python train.py --vocab_size=4096 --bias="none" --beta1=0.95 --decay_shape="linear" --seq_len=256
Each number is 200 + 20 x the weight over its row's rms, rounded and kept within 0 to 999. Layers, rows and columns count from 0. The size before them is the row's rms in percent of the matrix's.

# down: layer 4 MLP down (transposed), 704x256, rms 0.176, rows 46-76, columns 32-63
# gate: layer 4 MLP gate, 704x256, rms 0.166, rows 47-77, columns 32-63
# up: layer 4 MLP up, 704x256, rms 0.178, rows 47-77, columns 32-63
down46,101,226,191,217,183,207,185,203,199,192,228,205,196,189,193,202,156,211,195,167,197,209,205,204,195,196,167,174,198,217,190,183,195
gate47,099,152,190,195,188,172,211,226,209,229,190,193,187,200,230,182,148,200,203,187,187,218,203,186,220,205,176,178,203,191,212,192,186
up47,101,205,211,211,198,182,204,185,167,245,169,192,200,179,262,213,200,160,197,196,193,251,229,194,169,202,197,188,180,176,205,188,183
down47,100,206,178,184,231,214,205,184,224,197,174,187,218,209,239,200,185,196,218,193,224,188,209,175,210,206,178,182,171,201,214,168,187
gate48,101,202,217,172,187,189,184,176,175,257,222,207,218,211,193,197,249,212,199,218,209,202,210,190,214,190,218,186,217,204,212,217,212
up48,099,213,190,205,226,185,173,218,153,198,189,218,261,206,201,163,194,187,172,194,213,232,177,197,209,207,241,173,216,162,222,204,206
down48,098,218,224,227,172,208,232,195,165,218,193,169,179,217,209,205,157,161,208,198,223,220,220,226,188,201,237,210,184,196,211,217,205
gate49,096,196,210,208,191,186,192,190,190,200,212,258,234,231,228,212,217,222,190,169,204,198,231,196,202,192,166,215,232,193,221,193,205
up49,108,192,163,200,216,201,220,208,212,208,222,189,185,174,241,206,184,199,186,200,147,215,225,188,208,206,192,230,175,223,193,211,207
down49,111,218,179,181,211,222,192,222,188,187,200,203,197,148,229,189,206,204,164,209,216,218,230,179,176,195,192,237,166,193,212,192,222
gate50,101,183,212,201,228,198,216,162,186,212,178,166,209,200,219,195,217,202,181,203,203,225,192,212,213,189,214,177,198,208,209,191,239
up50,099,201,212,201,177,206,247,223,194,188,179,181,189,172,208,228,157,207,179,210,215,214,228,152,207,203,218,221,193,195,195,200,171
down50,102,176,214,163,184,205,217,210,217,192,191,166,242,190,213,190,174,181,198,182,205,187,194,230,202,209,178,217,184,175,232,242,186
gate51,094,183,194,197,225,194,185,210,229,231,196,186,188,209,212,224,233,246,198,229,222,212,225,187,193,197,194,165,214,181,202,212,189
up51,097,200,183,196,211,189,193,189,184,187,191,205,237,178,225,192,186,206,192,191,198,189,206,209,204,192,160,174,223,175,222,209,200
down51,101,217,210,212,234,191,200,193,201,196,152,209,164,185,193,214,193,204,202,207,186,221,188,173,214,214,230,175,194,189,199,215,198
gate52,101,200,209,232,213,216,214,166,224,206,189,182,171,192,203,240,233,149,207,227,194,192,216,202,194,205,209,184,188,183,223,194,225
up52,100,199,146,210,219,210,193,178,205,196,193,181,192,206,206,174,180,220,221,224,206,199,198,217,209,217,203,210,208,189,211,211,203
down52,094,223,215,235,187,238,179,191,165,214,169,174,226,182,217,204,182,182,202,176,186,177,231,202,208,212,185,222,165,166,208,166,243
gate53,103,181,178,203,218,160,182,171,177,200,210,203,223,208,223,199,238,198,211,185,168,170,239,231,181,207,193,202,205,182,192,230,181
up53,102,227,168,186,221,166,180,192,178,190,205,211,200,187,213,201,227,190,193,253,184,172,209,203,178,181,201,231,177,198,195,215,189
down53,104,193,212,209,218,177,183,197,195,162,185,174,208,200,165,209,229,216,200,236,191,213,213,234,182,167,212,204,185,216,196,174,187
gate54,104,192,198,227,165,194,239,178,172,183,206,196,221,193,187,229,197,209,192,216,210,217,176,218,203,168,199,184,227,203,216,156,210
up54,101,201,212,208,201,226,214,210,150,196,232,205,226,191,128,195,199,202,165,179,209,206,176,172,192,192,213,169,183,168,214,215,186
down54,102,187,216,175,215,236,213,208,181,210,200,208,213,204,216,207,210,191,225,209,198,204,190,209,201,180,197,190,226,197,182,205,194
gate55,100,185,228,199,221,209,206,198,226,222,175,200,188,189,213,213,189,212,179,196,208,238,193,202,173,192,192,203,188,207,187,188,217
up55,101,163,199,197,223,172,194,198,224,170,190,210,218,214,193,187,230,228,253,184,191,207,182,198,207,193,193,191,209,208,179,189,217
down55,101,218,245,211,179,158,178,212,171,213,201,181,205,248,218,204,213,173,209,169,171,175,207,191,219,218,219,214,216,218,217,198,203
gate56,095,164,208,238,207,231,212,182,210,182,193,181,218,169,199,210,198,220,159,221,190,214,216,200,165,198,199,196,197,221,187,190,192
up56,095,176,190,212,187,185,188,206,184,203,208,210,198,236,158,192,213,168,199,188,190,181,173,202,181,168,223,192,171,193,202,178,203
down56,098,193,176,165,200,220,199,219,209,194,189,192,205,215,201,175,183,214,246,171,190,206,211,204,224,173,172,199,226,228,184,178,236
gate57,097,213,187,188,206,205,178,178,198,206,195,206,218,236,231,184,162,195,198,190,200,192,198,208,192,201,186,187,165,216,223,232,205
up57,088,199,188,221,214,199,216,200,172,204,173,178,202,201,198,230,220,192,184,214,211,224,182,168,244,200,192,188,184,225,183,179,189
down57,090,211,215,196,214,172,165,191,167,197,204,163,203,198,244,211,240,198,207,188,203,169,193,175,232,192,198,166,178,214,233,186,207
gate58,104,186,181,200,209,188,209,200,202,194,206,221,247,169,194,217,182,168,208,195,200,199,201,225,162,232,240,203,232,191,230,236,189
up58,110,212,202,219,196,208,191,166,220,205,231,236,171,199,170,191,213,207,195,235,167,186,178,211,210,204,244,180,242,177,187,218,179
down58,107,209,165,193,196,187,230,180,199,219,192,196,170,207,186,207,211,227,168,199,181,195,198,239,202,198,199,205,187,164,167,219,208
gate59,103,179,195,193,197,197,205,232,186,240,158,211,200,192,200,229,198,199,215,207,220,175,185,249,163,159,213,178,212,238,226,204,191
up59,106,160,227,179,209,203,208,210,203,211,199,201,192,190,183,181,204,196,166,229,179,208,219,217,192,210,229,136,207,226,196,234,195
down59,108,195,202,235,180,207,227,209,189,160,209,205,205,174,170,206,210,182,198,189,193,170,225,199,211,199,180,184,221,206,220,206,207
gate60,097,217,217,198,224,145,182,186,167,172,204,169,238,204,197,188,191,231,188,219,217,206,196,205,233,165,165,212,222,205,209,204,149
up60,096,170,220,197,197,195,239,217,185,193,218,196,223,194,193,187,193,220,202,211,187,188,214,175,226,182,195,178,215,201,223,209,191
down60,099,213,202,168,203,221,189,210,190,230,201,193,201,206,198,225,169,165,186,172,203,202,185,233,189,184,213,221,203,214,189,198,200
gate61,104,176,188,217,200,167,214,199,180,189,194,204,203,214,204,213,186,219,219,182,221,182,191,193,219,216,190,218,191,208,204,221,229
up61,106,224,203,199,192,181,222,183,181,166,201,197,195,230,229,199,189,191,181,203,226,227,217,190,200,226,203,194,224,204,210,196,194
down61,104,196,200,202,196,172,195,191,189,193,193,203,193,202,219,196,205,194,194,180,202,174,216,232,229,239,211,208,272,181,151,200,235
gate62,105,184,187,185,211,152,200,225,216,216,186,190,205,195,217,243,225,204,198,221,202,223,218,187,194,205,172,205,170,216,213,173,217
up62,104,180,194,188,214,192,206,208,230,192,221,194,212,222,190,196,181,197,213,214,236,176,219,208,182,179,204,203,182,175,165,233,188
down62,105,210,208,176,193,182,164,202,186,228,196,160,210,216,191,202,206,197,224,186,226,186,213,169,200,207,170,197,179,185,167,204,220
gate63,095,187,193,170,246,174,187,181,200,192,186,182,205,218,178,220,211,195,191,227,188,194,181,210,181,169,182,235,207,229,186,202,226
up63,093,197,210,195,189,182,207,186,188,178,191,204,221,224,195,219,202,235,187,187,219,185,177,216,202,235,198,214,240,219,205,180,188
down63,093,240,198,199,183,226,186,195,231,183,198,181,202,198,192,225,200,229,224,176,203,197,195,177,205,171,169,184,206,158,210,207,214
gate64,099,195,178,205,176,193,229,206,205,182,215,183,161,231,199,202,208,203,195,188,222,202,184,199,228,197,250,194,215,200,205,173,218
up64,104,219,219,228,181,205,199,213,201,183,201,218,188,208,198,191,236,195,213,237,235,237,237,182,238,221,194,231,233,168,182,198,174
down64,106,193,175,191,195,186,181,217,187,220,194,184,197,233,180,216,270,199,201,200,171,196,196,182,209,173,206,197,193,199,193,208,213
gate65,104,231,188,174,176,186,208,204,240,198,208,185,209,198,198,215,195,204,208,179,166,200,171,198,199,153,216,163,201,216,171,205,144
up65,103,217,203,190,181,190,233,210,198,253,192,206,185,206,207,189,193,184,212,191,199,213,218,207,201,182,195,219,260,205,210,195,180
down65,104,189,210,177,209,192,177,207,190,169,195,176,205,211,171,199,191,167,224,189,192,237,211,184,200,186,235,182,204,184,180,219,181
gate66,098,209,203,217,230,174,197,166,199,218,165,214,225,180,171,181,203,192,225,194,207,203,189,217,214,218,195,221,221,213,217,199,151
up66,105,196,195,216,193,201,224,199,191,185,188,204,239,179,159,209,199,208,200,219,214,205,197,244,222,189,230,177,192,202,195,190,176
down66,106,155,209,231,211,181,203,203,179,180,207,217,172,200,227,192,207,183,199,211,181,196,219,253,213,258,180,204,200,202,181,181,217
gate67,105,192,191,203,185,201,168,189,191,192,204,182,192,255,239,217,193,201,208,205,187,265,212,132,198,193,183,227,185,213,249,182,182
up67,107,227,202,222,207,215,218,183,165,226,211,208,187,193,203,188,192,184,200,156,171,215,186,210,218,192,223,219,177,209,198,201,178
down67,106,214,200,185,207,204,194,176,189,202,214,207,205,170,186,199,223,204,202,196,208,196,224,243,204,199,236,206,216,184,199,220,225
gate68,098,197,201,203,213,184,215,250,231,210,202,185,206,223,199,165,244,162,226,226,220,192,189,195,178,227,228,194,203,159,216,205,198
up68,102,202,217,207,188,214,213,173,195,206,195,202,202,217,186,203,205,212,209,196,181,217,222,196,176,219,180,195,177,202,217,201,213
down68,102,176,220,211,193,201,201,175,182,203,203,200,207,178,212,205,183,214,169,219,164,208,225,209,200,200,205,221,182,235,217,198,236
gate69,101,198,179,177,211,157,209,212,213,207,210,180,185,212,180,195,200,221,207,158,176,179,205,187,201,233,211,204,221,166,212,211,182
up69,103,178,191,177,198,208,154,201,165,217,218,193,184,176,214,204,210,198,204,187,242,182,238,181,209,182,200,201,173,210,203,172,188
down69,103,204,216,168,227,204,160,173,225,182,163,183,215,194,166,225,193,205,207,219,244,210,182,212,197,159,193,218,239,224,228,189,185
gate70,096,189,161,235,185,194,170,218,180,198,194,208,166,203,223,211,240,190,191,205,226,213,197,223,182,204,190,164,187,232,243,226,193
up70,097,212,236,201,165,191,217,170,214,215,178,163,194,183,186,197,239,149,229,198,222,207,215,193,202,208,167,203,223,190,179,204,210
down70,094,196,207,210,214,189,169,216,187,180,204,221,175,194,224,224,175,193,187,201,205,235,218,209,202,182,188,182,209,209,213,262,196
gate71,101,182,211,208,219,230,219,203,203,197,209,196,193,229,232,207,214,178,208,204,180,208,168,243,188,163,202,176,168,210,208,240,184
up71,101,184,197,190,231,201,196,174,205,196,196,182,227,174,226,206,204,213,215,207,172,205,218,167,226,192,218,207,208,189,176,185,193
down71,103,180,226,183,223,177,160,205,200,244,193,197,175,193,160,228,195,218,202,202,194,187,220,175,189,210,227,174,142,159,232,208,204
gate72,101,203,197,200,224,191,216,252,197,177,187,203,210,203,225,185,208,187,203,218,200,214,222,232,184,196,244,198,223,218,170,199,211
up72,100,205,212,178,184,185,193,214,220,198,172,182,207,233,213,191,178,200,181,182,165,197,189,197,164,176,216,208,220,201,202,214,184
down72,102,196,176,194,223,188,200,209,200,195,186,188,199,179,229,164,183,217,142,223,199,194,170,220,204,211,203,195,185,167,187,240,171
gate73,099,238,215,202,195,191,162,176,231,188,185,219,176,157,205,211,213,181,197,196,177,214,205,210,219,159,183,218,186,177,228,193,194
up73,100,168,191,198,213,156,196,172,210,235,204,194,197,166,222,213,203,216,184,177,186,202,198,215,216,214,203,207,201,214,200,217,208
down73,101,207,193,230,177,203,201,212,202,165,211,229,210,160,234,210,179,207,171,194,190,222,211,193,211,221,223,166,150,177,182,212,221
gate74,105,189,215,165,224,232,191,189,199,181,170,228,198,225,192,178,199,213,231,190,194,229,193,210,168,195,206,212,194,214,197,162,174
up74,099,212,197,215,182,198,200,209,146,193,200,217,171,229,220,195,229,201,170,179,171,225,207,196,190,162,189,185,250,203,203,231,190
down74,100,215,208,223,195,172,196,191,215,216,164,200,212,208,197,219,195,194,198,203,238,196,206,170,222,205,196,219,179,156,206,180,168
gate75,098,204,211,200,196,203,150,154,193,232,198,207,230,213,202,216,213,214,200,222,196,204,201,224,196,170,215,221,174,204,226,150,208
up75,098,187,169,218,214,162,184,186,165,226,231,190,215,204,221,241,196,188,217,202,188,168,184,173,192,203,209,169,197,227,201,241,215
down75,099,219,211,243,225,193,193,236,213,216,215,209,174,202,199,181,176,198,178,226,200,191,210,237,167,195,183,212,217,225,191,208,199
gate76,100,188,230,198,197,184,155,170,179,192,195,209,207,177,187,216,224,202,185,218,209,227,215,216,212,218,178,179,173,185,232,196,202
up76,093,215,215,205,200,205,211,207,186,181,197,159,228,208,221,215,241,248,183,199,190,210,240,203,178,205,197,232,197,220,197,183,204
down76,097,231,201,219,221,180,204,208,155,209,183,191,183,166,186,223,234,227,142,240,228,230,235,225,204,192,200,191,191,218,231,225,201
gate77,102,249,204,210,193,193,188,207,201,213,192,193,215,177,170,206,223,165,187,198,206,210,241,229,186,182,204,177,217,227,203,228,173
up77,105,193,173,175,215,187,193,196,163,186,209,209,184,175,191,201,203,184,174,218,184,202,205,214,212,210,206,212,213,179,223,181,220